config = dict(
    num_hidden_layers=15,
    hidden_size=256,
    num_attention_heads=3,
    num_key_value_heads=3,
    head_dim=64,
    intermediate_size=1024,
    vocab_size=8192,
    hidden_act='gelu',
    norm='layernorm',
    norm_place='pre',
    norm_eps=1e-06,
    positions='alibi',
    qk_norm=False,
    attn_scale=0.125,
    bias='none',
    tie_word_embeddings=True,
    parallel_block=False,
    init='normal',
    init_std_qkv=0.0273,
    init_std_o=0.00498,
    init_std_up=0.0273,
    init_std_down=0.00498,
    optimizer='soap_variant',
    learning_rate=0.00385,
    beta1=0.95,
    beta2=0.99,
    weight_decay=0.073,
    lr_head=0.00751,
    max_grad_norm=1.0,
    warmup_steps=200,
    schedule='wsd',
    decay_fraction=0.72,
    decay_shape='pow',
    final_lr_fraction=0.1,
    batch_tokens=131072,
    max_seq_len=256,
    doc_mask=True,
    train_tokens=765100000,
    max_steps=5838,
    dataset='wikipedia_en',
)
Each number is 500 + 40 x the weight over its row's rms, rounded and kept within 0 to 999. Layers, rows and columns count from 0. Numbers have three digits each. The size before them is the row's rms in percent of the matrix's.

# up: layer 5 MLP up, 1024x256, rms 0.111, rows 628-680, columns 128-255
# down: layer 5 MLP down (transposed), 1024x256, rms 0.109, rows 628-679, columns 128-255
up628 100:467474497521570482519527557475485539463446447492519497483445475489462477511514487441486448491518460448533449519443489549447550486479515510458451606489495510493473471546492569502428514461509551501525488455407493504502529523503510482532519571463513473468543507459522543499523560458503552545517458467484600465529496537587493507519470488520498480456495502457471460503518515461443516519495
down628 093:511472494499496474491429460504518466462495528530447449467523488471449542519476527476473524464510597518445460508494561445490472559455479464547395492485441463535510515460464467487524467543455426526546558508514521501485516517573497477485452544565468483567509551509518433520532567573414457488486478496543498549559514452488451478513460526512538491531488532531493467420494554512426504472497
up629 095:443490518498469565542442428462581460486430541515543579482470524475420523495470534510387491515491496500492453585507499529498523410502516500509508463477487505489548531433509565457460433518513532407517531518530481566498468510466478504515569565459504509504528529449484529562521488464538507526545556526453515537507516522465484457503516511488526441524513458499558495470429549529493493508527
down629 096:467488526549476477509499500531485565514554490573465465471496445541527470558530489448590524565566464487530482441517580541474537527432486538518474484539526525539525534548538429585575559477509475523492507502534497486442576472575480484483415451504523507496508496486514497449515571485446439496432541443580544480529517491569480523459567465511539521485501525502488513503525487489505482527502
up630 092:487456514512499530490455519526504565498527473480520426472575501576461476533523548540446542580489505496517477525481429466484444531499495467480449443475507572553514458578436517389476552571481515494447479499466488522545535490509496539488475481392523495449445527507501544503511463492521505495434515546527483474529470402501556519537483484557442513452464469513590410488504502527536506430487
down630 089:466503531456506525466573533514511452494409532526510506594511501480489575494441459497470541466421489535464512478487522510519538523564513534497433569512496504471501525484552456522493520425518461520551563555504516450487431425531470523498495517567517464534501435543509544454487517504542522519580535510441457586484508610449536466513485481493497448502498553547452554507511527545444446566487
up631 101:504554498483560457556503503489460531531571426504480459486495529582458511476492515528564469506518473509442456573471548535511551520501474509517493497511527507501517505498517467474433529555576514473473513491522528519502456514503442508536503520430481396558508474465463560448477491545414447471511521453479490481509505451451531497534524408486470515480496538599461475535434525584530547431515
down631 093:514540485436496502483479480478496502454524450520488587567567412495510489551528450508454503499518567501557505461518544471531504545491475510541546498437535537521514452531476456523518467486424494542439500554465517502513510494505554465508474525528504554568490555542543465556508509451540556533486485489504548559546494546529518479537518550459453538508484579509516530578539509523532554548492
up632 096:616468484536468488492454466425502541496498543497453522436570583578512514487521479481498538473470453446538550513477500454510521470459505474530451521425500491529448430442471533539500528542477444508532501444517488513546516482516575542559442425450499456562481546444497496454540515470464484520502514499529469523470556507549608557465414488560458508541515494488511523479520559475552549557502
down632 100:507467517535477441477515545472426526545462486484499537466533485510476518471442534521506498525528514522482546544530547515516373459484507542518487618516478516482478517471497505488479493519474543509520467503484482450507469479559528494486480469526516585508472543525512540478602572526460416472480446463488603466590503480508516520593522442519467465448473422541477472457488533405561481509448
up633 097:520536454492488510503509505457399491473500446532473497505444481492525478487512551446596517437538481480520503561458581482540460528523449475470463507441478530485452502498514535487527519485540498468570578538503475531508482526476518569433520542524473488513538475519474480485494463535528464474499544467534486550475453463427515479548427459494527476539427454456531561507542496487488527508531
down633 094:459508553509547552497424492544502533485494555498503522527472456520539517512450520479474455569523470585409421501439439510464482490521498537577614515480516570536478430565467516466579481491512523459476553498491549505486427526563454433450468548476544475549484497535462483506525573488492518545486499525424548461494468498506418507464543457500486536483554549573514491552560484517470509473530
up634 100:538472454498445531484507459513564428504499530494547415495521428494466517463534499483465566400520485457515548564459524469588459473466510535458467493464525517478490470479466524467415442469557562580463517586547570519553496505557500505505477548515504484487460515518505458582541456570560531518501496493501501467463451494503570502538462543513454519525521483542570524437515436449430560503559
down634 107:517507511501484513484517553487536397523438475497519537519579508466484516502454429475486547490527522504547425507457498497519481531539446472467555461495482493548428529465586468506540524463434477457481404493496532497495509534512559458496572511509510522536483557613560463517479525485485469564533472513533454464501491533477406500446452598525475523408507515480419489465477468476491459476506
up635 109:566491529525455512509529524467560525443461475523520490479471489525459448484513452485500517391419501459569506547480473519516495532528561481502506495449462436509488564517518512570448424514513433476466538507505500474568512538491464466537530522464493462521471492430477547471536549553512526498471516596496508468567588405533528487478481458539477505521514444485465470482457508477470464521505
down635 096:434501519511474561491466473542514472503529435477534454533479482508523524520460539578440480457630530518438512558497484445404489421477482472570526556513578537427507502452502521457448482461543471501453497492471488476513529447536519547498476535537528523515517488517537533474486495505489516461566514508539554651576444508436504552542448525565511500513613559444480549523478556513475515525481
up636 100:488536576508547523501536503472459479533591490501441448511506493564505542527580515513462508549487510462507458461453541471533399540460468474510554461395470540516478492494464489511520480531484556535514472490564533510470489421547515470545552505503510518521468449514428545466528539493525431489504460467545553510548522441496440459512497550503500455580505554510496505503508463438465499499503
down636 113:540541487527475485494392524489524432504588479471522486469406450557575470431511509535497516487487507484554478457518516491493498482441582535494448503481516513458501494456497536511513515564543508507597484517592474463514455477503500534577505535470525470513487532436526546514475469536472457505467416444517506487537526391442521521492519491468529437470474523416586476494414471507494453508496
up637 093:489508483516474550483493436498475475490430533487508568568476528491478482497546499564504511497463510486557476471467547504566554431438406521466474441433468510538485497496562453523480448457519517496522510538556465483472502448439465453575526470448560487468470496442446507505521416533520449498426409513582376509446483446498451565536444532522494538525471432475544497470432437490499463453540
down637 116:554504522508452501466481563460535554516481521464522503416596459503506542516467509474469465536542525482492508470475438517457483552504597522511520568463513489419521525573476518502515580511508545523490438450435585500536463495586562492501432459516498527514544546510572538485507571460467566504506517495443606516456489475491507473435550474577462527551548529505436534530590573444504518516447
up638 101:483504542470512494581499591502524538465533494481517464475531505485498454442477463448577554559501499441560541458540450403422480543486511501498471494498492537479502500580439481492433522564428544487456490519545513506424408505473490593502538463582536527532537513524507499462425542498460536471470524481498509457428529467487511458455503474534508561491450569498469517482519509446571483460517
down638 101:524512495499525539453474547544531462466493579530534559595525504467457525493498446552442511458527491432482493516494506478515483543547521467477464463497465484505483539601485534457530474530491473531514496528502496507439527471439501555575549535502459469522421561491571509486528535487464474493559424452533376524552426521524480469600423481510486491476577512468481511432546527484586530468513
up639 098:478555444534504535482479499499471479506491478562520531506456487516520487433475503508412489505533546500500579477507457474549500528463484492448460528515514498498418479391470569511541487509529489409481482457461528504475467514525531534501481493492515528518464453491482443464485532500512523523453476483485500550510438514482474558532528481544556429512583517512565449529516583507556484464487
down639 088:448462533523556551526508529517485481489431471464471496456528487503556471584463526505513525424620462453461472540474507541503483529502471510522415519458499418468474436569454481520528538513529483580523465458503467485498548546548482433469508520492580458504521450501479505566539527475491484426552569581562516502512493493511449523544511486519493549513535512456570500437546524450458484463519
up640 100:480551400515520506424539512482497466529447582498519526485502458408521455451500532536499488512517439578554447461492515504467575490454551529539489489524470537503526511463475481498511465459530534605606422586440382538450485471487538484537598501512533468539427462466495505516455427518495459520501529546534457477463465519512472518533553550533557458461483466475527533527524507528529504451439
down640 094:503472631541542502521460465463513455448501441541455452491519453569479491556435559444507531445411528577445552606481471578506502467512528470532449543472491543470475535568543551492450525444522466439453509474480581459455469523524497479455494505520450518526483498472497451496545533484528497423490558483456550462563481529544505475447461529527443439543491495503500513514527508489508411537537
up641 098:473439525480447505484535483535497476524474534439510508417544514562525449532463489501467440459511508533478551453472465561491496549491489474501459561483549498491435499463519463555567389545504479482523488439525547504508564446463512558479474499543515552597548508509525464526451468445432492527497488487477532524537459455510460519441522510535464519523526527531491469492538425511542524492492
down641 090:475514445549580530469465494488507540517511499493507402498491489469489574467503533489472554570497498459563493532478493479526492471556497488503499515435474507539583532563526527506460551420499546549512487470486424449521441462555533457502494472448479443435466493499432491383568596546492524528500420461470475507382503504459549528524488480553411437472532491471505553522528465507465514501520
up642 102:524486455556509538479530447467531498497583482524457443481534533509497472512488511545528445542498432493470482476498449489487530429526517559517528586493468520496461366498532457489505546491490545544412450520478472559537439492478494522524464445461484533532520508493466490473526476489424511494501443511534495465520460584564512552417447482476523506473498464475444503498498544538492478499503
down642 100:576521499509528542477564416535446544514460527566464526566466465493462412456557557497518496487412530512454476475525569554558505521436519528496498436518494433471485581586508462513529474514502439509544523525477465531539495534531567460468568527511506480495521553503597544476480500545554534432446479472587461454482503511538466519507518536519476486494520466520469504496538485457507510505511
up643 107:560557457461537438434548490538498449524492514480523480526441568521503544421536454575517414524437494519477449536451408518485549531489599462521512470568484478505503485515518528489539510454492544531597512446535482547498519511536469496553553496459462474589547491485507486475444536494499506491487492517444535485525513498503552508479482564534486469433541456517457415486400472482531492500493
down643 109:594491509551533548527458537513515540532568543479458468499516491514489510444457564495487531521495477456552492474472436516502544468498460554485532501440435562568496546523443522488522571480554498540451525483540549557518540502497469434522530499545490560504449426500473485563500507547452585503564498481514529482444490480441465553467511494544519402518569522510554492528558573457474518562533
up644 094:601477532487534479499528592579528482449560554479491542586529496511522507459492498478526456468466557530485505486481448534566506433563526561587562530550470488481494499469494459536533449540437526552453512506480502459508491566522490457494459540539439592470458498532537584508519454484531532526510508489537549490530483495499473466475534525492475491509517586492442534491490505581551537489485
down644 097:507431525508497487474482501457580521456531441447551514563538450476538504509526532515565570488501596487510488477517585479559479566555462510481527487490466535506481590486504529555454515470547541522461483418548508477483462556504542499525492512533504493506502462495542427530561440554484502461526492515447527548536466505483490570535394482479586503504523486500522543501468529471507512474410
up645 100:507516440538440513524509503516497510480562431487494526481511507527503505487490501534457538479515533502535514527490488447571560446491420469503457508457486526529548517532583597558520512550575497544441462472522480509487428450421473492549586527473488530456508469499528472492523512489477493505502512519629496456460461493396564441494527461442443527517531581438516495505540477473504510476399
down645 100:579537461547539554538512492453480538517551554500505538542589472589487435528418477468521447526479438555477506508519451448442469454479544501527534580470466469508509557472511447444449514497595523538588447519471527463533441430561483548473541525497571521543513426527514467585503437540522523483497471497490507539515503458499421457517538589466472575479560483480496501558520556466523459536498
up646 097:494524546492407446434466526541505438519445505418448536462494544593503474461414595485546508544496574487556461521519474430546416436457537526593467452536495471473454473492530547512531593559488519487487491495534514572499498551501520563494484486489516494572512438461477510484409460516495527506469497559450454471495472449517492510490562492448509513509517480484489532417465565407557530443478
down646 089:548468504522583537480512457533489519516528469517502510510426536508464499600537542554458511441489434530476506479510515466428492544491486505441510514388507479571508529507549509459486530457505499500584523533468545468518534434460458459539495522452507499453463491489456456542528497509512449502503483465539548560498538525435532536537490525521456487436477507476529498501548437552500447492524
up647 098:487516473549548579509474601562455518407400538476425465600457591491508497461483508539480496546554443500481462525498494473551484448546470519530518490499491441486542500444520512514508582476569587432431565577510466484502524416543520492493522479513511523502491517460564463473472500464588519443478473536433455468536445495522411435536597466463536529523540554502559480483526506500514510473510
down647 103:446553579507484529560495529515484517537515515525491455525485446488534590506500514485545433489450431493482497432484401491503471470446555497456507460422555516564443482485513541559458509590474576471519525534488545486558480459449490419531461490506478497497542563551550549512506570497471540488501487541431563524462515505503464503499494453532500449505547418451460453467545469487477515469510
up648 100:525579492521516541521520433487502537581507499518459541545380551477458466441504507500556573524523428439520439441514550532466526432492468557436532506498444520596465482447526507487528444507566535577520540500539448500440515450533517487485522489454534514464524495488484419583538537579561502525482514490413516519545498493436523500434451483461483486533522435505512503574485472532440481490512
down648 093:464503493498515481512483521469596484487483473529600501502489494515480583464441481519448431469500559514452496494494530508513543588524508519481534512532441480433526462452455492551547460465494528535401457437535536475499468500493488478529451549522445488513528492513517470480474514374463511565446505514502610559441555524446444496500511477586525491532527530493468483502492567461448550563461
up649 105:494435441457571507555578533502505442474461584477475520532527569474463494495475472540487535470577512525456509510493479454550527475535379537500541464444457494487470584539510497535522506497464492554535456512509519507513493551620506522489501545454480491503463482535514407499527490498436541505501483548525569595508434474482459517472523482461448446606534451494474514561485473492559480489523
down649 113:507503476445554522535526464508550533449465518520444492492528502441496481490505458484512485463541535522586510492475562456499577499554454464463567436482517518446539563469506538517494525484483518508560484492478539529502509491522577531461505498530515502500506507552479467515567502499490451555527439522506562616517496486417497495524448420489520484509534413543468550530547513518502447541453
up650 096:469497505555524480511497505533540431474500444570539528559423545525493504438546426532450469524482547519471492502524436476555497474520452491482544506479530465490479494474474506475471463549446491509501434502503517457486458512501460495431484477562423456469515475475569494454406477536577470533495534468614468488537449447577496516505555470561381466499500447462513498547464424439499439487524
down650 094:580499547415565490473569484504533537515470458398514526498574452515488468572541505494543491487476512570472443458493561593444566595498485466589534439509496526452532526459560459568471527468488481530500509537532451478481435478476527526481422496450493421460512478504514505427490455430530513527511501511484517469509515495520469457442535432507534467528561529511433460534558498558400473570492
up651 095:601500443547492510510468485490470512495510560492497460423443487545517417452504405509475478482488497493559447495516521552524490400552495496500488493481447535472488544476491519467522439522548522511463604571487506483497482554516464439453544557474502525466463405546476494488458541498469556560495528547522472564525478516478475515484504619477555431479433511475536539403514463528495480484532
down651 094:456479496480569531467505462556434497492468462473509521535537456503459554553481541496502473519488457539481566485431416498518580543434447469450465513534505518538482536545535472473463501523495480537519496454483436532498570553469515562521430460500439524528528598479529499528523471553500492487527512510429542510521552530493519496528469400546467559497547495513541523491512455472541527536503
up652 101:493471520486492497521580572535513511472486492502468561561446541529505491497499554515488511447555507498557497484542546487484504534435492504419490480466575505552573533452511477511493551443498510510466565472474532498553463500571474497505513459480634552483463544533541526496462519527484464439517551435534455406456537420526500480464546531535528539513500513485549572440518460468519507511480
down652 104:520526496542519483505459450444486516436491521539486445485458493449444530527500486459577459456466520442494444510521447539546499510512518488517561461463501467454547490542509485502569512450494541460493515500523492460440478466487466485562434503414515490551446512577429506528560469437462535552468558448492526535473443511467467493522567419565522538522485589553527497502521570553483501532498
up653 095:372458477512460497444531480497460480449508483512519431441487469508517473504460570473520534439498476509540516491511525486517515488531547521487506507567520500528467490457421499439455543533525476520490515524500402508567478493555500462553388494469524544493499469503488527541459537497474505391612462437505472526484412568543602480506530488507483562421489523494467492563563474497529495530495
down653 092:512443504564577482512503492488481477502614537558536510429478473555538485492601415531488440526493549554450496455532529561484445455535487523508440464445477548451510539518557476434519466453494511466536518463498562512462516533490502550531553527484529507485479574486503494509432522522475494540433445515553533501474538445490470473513499512381519508502489523436517527447444498520461536496494
up654 102:489534470511502539521532538493525460513493484498521479445497533450500484522427568501525452449458467416520513549461483474503534539454521524564544512453542549573512480519538428564496533438530534498520470431504426541494456404515565501520500519533449520467417464505498579447528533510482471447456444513484523554503561513568427462498512518464579547506614543516457490524535481443497514448458
down654 106:535451472500465530479572507426506456517459458520471529476482495520570533480480581465424498491448453517505454424495505510538495570504527493443447500514552497488513483481486418593414483493515492486552490542505478528432517543442497504579513550473537533557457496530453475504419502555451491562445467511482509472486503569572461475438538493462461489464445425509451561602446536513446502435485
up655 115:484484504534500567543494491520537519556464554547426486426544480464517484465457495563496504545573541506462498537504529535531512451582503495475458485510559527585476548559538499562526513586547459457522511504484465534424488451493499475436442518457497490493519436499510486526563460534509373500511475536431527437480508486532552505512568504539510473534516497538517475483460527528481422417475
down655 094:468533499490509473581381480538488506542492461499549508472530409505518507514501457476427496495416525497466411505470479436442503517452494594553567541507532459431489509389490526507554513510522466500510504449557522484508546472494499475499517488553512439494514504515448504504518476425518531520510511504499525517474542499449457508503495449502504554489443481390512458508508498496496500561527
up656 100:492491513566526544515553520559520518506441542501495502507544569465517511471451462506472520485619510489487533512415561477530506484557486538486496538519471462487523496575516491521543448483531513512511499454461483485576436557449526467507499576514532518504499450455501452440467479506487588512539544526500495523458461502519515477542493467490439536440550520466504528498568510524468445528495
down656 106:535534462497493526466511574476480492490408495493488529465581445467529499446488518509471444547493481501532524446477524503493462454591442504465523567519497485491544534500527515533497490498493529532533491463507554460527537472525489603475495502562527477479531448420521493459426474483430516455548549536471573573518489487514607502462558481448448576451521488474461459507578542507501482486562
up657 096:497547508489515472523440389527449520537502496526464509438530498475520545503485553535491487522470441498497440453467545513538541537477484520509474589419528500506499516468525514579549439481555540525471611438467474440497560461596468504476469484527464434515568504417533495581441522447517472477520505528479467447546460512460492473565486545560580520598484447515449545468470548502528538535450
down657 095:513521504479525551488531560490468502510468473462628538498455468489503488516492436535460496530460476436486494566499434523520521532571526553503506491481483549486458531505480472483464491463491547482531482540513485560480477476450493544511540489414521531473465430503570477446504521530425510479451548432510481480503463509529497499436497465483452506465513519494516470543428455465515459452508
up658 101:473528518522544573452503420566479469555471514523437496472486456462538456473482465522524484496535458489451510445462429480495471448526455456484468503520492484478481500440530444538558496570488528442546506437471451434440514509468514475427480437481538475544488466531504462441534485433525448532510568519476532446517472584519579462494489495495471589540506513501524549486519556516484577511428
down658 100:477471443501507466549383512509496538400533541457509411515551464516537606517582551464630505480446514471506533470479532535464552504468431504474490533510528553562540516559480535484485444402488462476474508568489534511513478542487543530497529413404498460466471474560518531521559501492514528509444522531411485522493405487511464449441492567529480524451496465468501484460557492590586480456522
up659 094:463544537497452568599498491498568461439467493491461462392483559500470474501463476516469509489519431424428521482481521445507539512496473528497501462448488554498558527473514439426509515548472541502531508512595486477437570515483528455489454477491539503517480501423500501482500549490467424539448521513545548542484453444504492492571522483514489538630541432518428426545504523485532445457520
down659 087:405525439521545444532527489391512616483510510482513506542539498483478523383527449434516538507548502545497467522542607431473535536506489435532541557487500501504431477469483517493488512511475503505499556457424490510550479531544513510466471502539453507469558464563534503488500522530537502495463476542499577533452496534531471458472479480449433453448494490463513519534482559479541540512481
up660 092:481469522429596516516526479494488530367468486530515504508457520551466515505607530514503464449439555502483517505444502502494460438486442515536505493477470494544479536478432488466439455490568479510510453475497521466459554512474504471527553528496466507490511545496488509502521463517533564551531525528493483481432471455538472474521429495557498454487605526519546503498434529525483478488505
down660 096:589475437449483484494543500519449496452472530476501490424466490478440545462480563477529504506487494480471476464493495467446574466463511515518450482431413463542501516523531506491546485575551481486538566579488533418566506475492430472492466556547510471555547547513568425588543494517501534455495472467507479458421490563456583517446535511537476504464510509561584508504511467521460534525519
up661 093:436556547505498494488489476542523473560474450540480501521491500551485552447457495600580474494519519542568481498451475494528518509483493459483523569480454454525559533482501617537562471522535491523502498432536495473467480458484479496559515497480477447496499532519492429490553522505545524499537496440504550552485480588557565481550510501500424513481492510485495544512484554379581510557530
down661 095:517420478481545506505457480537531482488509492514524547520484455485503488510481529428452430516464514463428484505535506557489546427452477489501460477551514528452498490489421491467530463472502540526451609469524519480481507538524503465419517458520456538524560474460490544510475487504527525548490491531498525481601516591556411491544451568479522548489509515520466532479539548387496464506570
up662 099:486423548504514478551489503484477549527445475461483532430540543455461487581471490526496458480445500482554533491500505390537449521502468484467515491496503551516490452551510526540531557525499507480528489514446542506540478472494493471487493517507547478537509557451507509483540517560454529453565462466534475443570560545527491479427573424516478525478473463515521490533527496404509440454451
down662 109:547512477485514461382494466519556450502421593517479469527549448489483525537506506531500530484486464481427523489428525463429524606473466487469512510488468488495441558564531534532544433496468498564427507516487504492441557492462412526527494473459481520473425537531540388495496555483503482520445525422491504470493440560521526512561490478568531541500537554439484529562454500502453501526479
up663 102:478525465520463499581583485466508493562492546495452486527398528530457545471478558522483493468493520570480495502499536486490548469495486515548484475470596470462544523521532503514468414441434438492548506488532442516448525544445459511433457510554463565504522553515531491465468472521477478451419481500486519502531474491510516484466526454479471544523547525545500470530480469495436478492485
down663 102:467524552528474530480451483508508506474508486451531487457465571519453512486449530449499503520470410482536451477443484491576592529474567504514560541423462528533482533536517514480563483527555494448470552497522458466438535517551485546515498518509471493433577502530577503496545484492462576509450473499447467550486560479514451529536452527403469522527481541498527478483477453503475554496483
up664 097:521508452483442505545481448537483453493502576540502454493438535440532518510530637483471464493487522503584497542471483439524583502437513493546504455520480507542473511560477479498536530541420468490474484499425506494448434459441513479481466482539533518526502542499489477533483442503522540512526467507538453413555521469467509504567471466447534564507447472559478450420429549472468435553543
down664 101:533466471490462503486479568464532483504460412506487519477483486538582510512477446482460539543568510549472524479557523495522464502495526526498509601439450498456467444530477560492513480525528569426479485478491498461487476496533484477493486503508481449460473479455499514465488517527501487497483501436479541593458497408451451503451447475518505445517527444416461454469521444485548463468529
up665 107:439444477521529542436500505508554564519518511516495470454424441497501505464508570476511505492412529508479463432476561518492507474423509447545509447499431520491450532533504535479527496494561485468477505513467456547464570516548469489443450565476536490508466432491500577419536427547534479425488428413504468457485515470496529520477483524498543533462597511562489425527487492420503538466511
down665 097:484535498546479454585463532495480511456492556545488486470535534496502481529505447483502488494472545463590443542529484527487487484539488605465481447433513450462493491492471460528491507557450515455491479544453564456524516460464511466478509539514528488502504429555435475527520468452533429547450548549451551490514541478452460529478522464494494550512379452494545584473461550506522467528497
up666 099:499507425574520463495483465456499527509529505537439427401537522522485506499438486444495481459516456507589548514563535486463465470480408443463434567474507527556496528507521510560451545511464526492462546517524521493504534547466520479557544504443463478478481511494452426467434582499477574505504456440579597481479457426522442487539542514501461540503531484477549564527481455499483500580466
down666 106:557512467527490558508489447490468476521473518518483417575557445458524541499465505487526529465499510581573441512555441408503543516571493495543518489503589484501499547524437571449451491566494400547501486466534544486520511447441510576558415467517560447509564521545502549466528515525546523507571498514525483460527526514496498483478512486516363511511500501533493542489514567504500448479506
up667 096:477541512550554512498488497454491542479438555499485500440503500482543526499438560523470533511498557558503438493530493436550525476445455473484488471486502473563555489542533502536506512483534477538517502421512437461531475495484486531474542507464518465463455462507488471494585471499501513409507525486525499474532476390498547470508522506490507481528473516499540493523547460461494520495461
down667 092:561457500476521468542537540511526493533530457521430480571493522492446453494499511447509423474563416499538532504449523459552457448509477445569483532497527577570476510487528485445554438487416489518487506491517517484548517439479432446528540486440498445497490474509538526491452539455534500565525452455440504496576499573516550536488463494591542512454530511504569463506493537564477508474479
up668 100:484477545478475493546502463486436528538519536499454477558532590529557530541451428484518478501553551507516524499507547516537477488537488425492476528517441527449510514509574512548453520542461464594482479468466532476500534513496422449510567483510490440436529563523528537538465527509462393432532524515484512505486549537555555474472525531426471552512498481496483541551553518489535484444513
down668 096:447541545483532482566414531490484499459470447567478516483465512531515466502487491557465541517479461491526484534480565431570432489522547580517548512450471429485523456497454533450572544538555533533506460460496401540430524507532414465586557539507498437464510502530484499488499524449535517505574493488513484469438550470437472473512513478477495545537485525519496479549495488542470464509516
up669 098:552476550445539520515467565497481486513409454499463476528515567566490464536494524503523555474510464462488513500523465503492494475500536581480535570478464441528506470509569471554458487466528540480480433498577475477517436575488468481520506461484498549443469390507524530452501526461536450505460499456471574392533540545522489478573496542458500479578539515522547478559577467528421501418557
down669 107:511536489461447474518587529507518480461385478529540483428473495541492494541442538520425482482495490517529463552548487492485560531494471513470421557450484451489512470496510525485487564571575506471487530523452498457520508541513539469546439490513467458492562501519516539496564507488511463530497495520528471503528501484513515497455573545496512469425458472484496520536405444448541540480529
up670 102:561543403536463442484418472543518470487455571527470547419508441458509551440513436487502486448407544542512542527489460530488497409462543531500517510478457458539431513476536479503506476455477535477452477515498490538485476517516496429524393514526526489499481522478418478540513539482521455541501497539462466465505497448420435528493561484554479484526543576478522483445478430471486519520506
down670 091:469450531470493522464584512459513496501502537483464427504449543515503435485508482509491496499562495540523476472552537518465508591539485425465432482428494504460497466458433456483494498488527484526610488484531490474472544473518481578520581509481508605524455507477498505484409436561512529499474543501517511471500475520539540522521506504467453522519479464566509521482490569476560513559498
up671 097:478475512494473469475548468541432505495452504539486472526476469469501422478514534497567446591522493473500519518527531453515568523555486475491530534428485464496552560489468499478512515524445445506543540506541502446496504458551517433468461455429490496476502472541545522534499551445491504450508418502473449385471556535565536502441484511514462497550467396592541449499443559460527451538498
down671 095:479469498475498464592580435457469431565529492521485472484494544505479495507542431498460495531482510524532528492508516600571476505441538507508468452521482498471515546432571463460416489479490552538443455494482496499527521499522484479488500483490498481499548510551537600427447482460498461547552493574505508616437539476498406514493482455453451572538538436445478438497548468498547433419492
up672 112:528509483561482582593505512545461523444544484480536485505482527464472506458493544551459525504531425501500516530551486462490566456544513540520475505493499569471473454487482467512504529499492451448477511497471545576495462535542524470452512515535460530551611505495600484423507564463478436478485476548617488562503473523526468503459479519477448485425487524463506482484579499486463491493484
down672 121:483549457478496494520484501560490505500577539550446524562506532488502555436455552575464522507452521442525548482470498452569556508484479555581485457526535487501453477483499474547533552523525504519543504480527476452500457545462530533481535425478413514577513483528627473453513555488401429463526497481528555506502467493482504502408495538520432459505446530480436503505518541428445493539447
up673 101:498523478521462507500540524460422524514534598505524469536488497454524483520551560480441507505458529543483497439611472467504507512501537429470463543502484537509541472439496450445481552493520479512509493520553494502496548498563429490574501530478408555552441537491486517488500441506511579473485516509524533662484475494472503507541481523522450509440527459548451543589531483482580517482473
down673 096:518499483585480532501472495419492486476529438542454524430529547544468481534510401429563501484429524536454516477507521498420450481584538505521551487454562487505479575499560527558470553590475543554585487454497538542478447431502538482500565517427596551514551546496554499481456480476476453452447435518485462512466483582449503513511524503558484543465509555570454472590431446531479512575454
up674 091:494439495471481440512447417452473571547538484470495512509440455470526479483497428520413493540481505517491483560443468533489545503470544526545544540515486513445530552454552504513474479519497478466481524590540446447502434497487485513486479567524543488560474495510524471556530516491551533481554470484573468524513509499532465530561535501553527467482558451445557493517504525589468492528476
down674 084:495565491500504522556514579546499510512456514456550507518544524561507511546476513478590537492486494489553484467474521540475475559553501500507482474475491458556506448530477539536510511504526510601543493471527518546428507491539493521462516429506509507492558503464524565421491524506460455522444558502430567505508578456502530486408547473439475494535471544510501521444501512423527470459509
up675 095:507525439518456485492532480448526510485439505560478563601545570552527538533487577553483559525442545468547493497531532512458514475501468575490494483473528532493508495511514506492508597499494555521500502598471469435546487409470488514432488498451536423476479524514563519546524571548496504483489577535480550472519459510498516500460442552546492517556509525553524485581463470447518488462546
down675 095:459508579503523509429510490435436485457542512540513530496486481507544442470480468443520488545526560454446528526590554435496508504507536507552569534482440552530428465478510498500459536541522451492483513440548548538485479445590503456490444488443517431492548498452479565478483576561466557491479566491505540519496448400532484434521438484523462552430478474511532492547444486499435504540474
up676 098:492519484516462472542504494535468514485593521511506590433451539533495512463491491495497503425434473568513575534502488500535508533546501497553517458435450485496465512528474505558486550524478482455498510439574490477413522481495473529526411537525457568459487481594491531473506507437502573529516534456532514540426518491547480511477511451526515430497522521552554507431407431552460534463533
down676 097:434483485435488507523525521480549460488558466521533417505505616425458540475491470507483503461526449554564460441492494506548505469468504480511433502517510470450478532474386443525479517533508417524524525572462530624459522484567519545477495504484565512524501467510477512496460472504448505435446471475546482484498529520481496528485552486441475436479475469565481440464405547540480508531505
up677 103:545425457501491530397502486488493461490481465521497526466522535448468526524542487516448502536498464508512484427447510535524515467528466469521456518474553471540475436506528553512452492511515533540588497534439497472510504449472507485553520531494555466495467453497548540493507462423471491486517444542499493576465434505436552537461520521486463499459515486587464579518459465528473621462490
down677 108:479495550404495496525451469422558514447542499489523605471435513544461461478502486482596465450510537471537481434437517499393556488436502509489552534495517493483432488522481537402462512460494489471496414514481416489439443478501556459456443521484504590470453435490497479488543486558505503524466490495501514571517435477550524466470487447490518539487504489467552429556439498452439533515526
up678 091:473391476512456516484484485492529520506566505481465380510598507507496391549457435568460479449586507487506505497496531502473540506565501458528509480493518547529559458448499466466443525505563402461552435426472505556494479504515504520454449542477494491518477504526526542486494428521519532529450531506510546501491508558516469464468482460510568470448493520511490466545500501528525559555503
down678 108:531566477475499476505530586486442498527423468496487592497458498529478566492503603448534517505485514494510552499468421426522460451472508497467493529557469493450520526542527501539548524461482570556442563508467469465496512493445559488514532455459485484397531483490494483497524534475506540506509466538485437447495532432534518517539524492464449496556487466535435542446520495465417493413468
up679 101:456489494531478472373451471462547457532507530572444530509452531549488507484467481516507499501524445427534427560482472519552497508495455464505521526547431549487493475531486482522504463505563535460415525541516546467522524503425520443470428498538548556480486528503466494439468446474514508551433515501516564397526518537515557538472511483472470488418502491519573505490516520509503564518458
down679 090:498535524536574529509518532479495534506558492458491450442418437463555500590522512480519472479551483579476534460523528540478421467469417565524504503490538453452541547530560561532511520548544518523509476491480486500514506537528567596536575489448456541505454487475487498479441558528435480509601507489491537510431537508510437455481466500507506519481401552521523566542583468502484460493532
up680 099:507589538502461519463469536463510497398538551499447459503427567537480466523516502502464531465484521554526484502530599497464470492538566513537481537417442529534410417389530556527558461535582519463525536493506469528515487549501555526507509507548500491510509520487618551475445472457499505481477459511433488495528523453518487496509526492459519523467566468518507471530492483489520530516515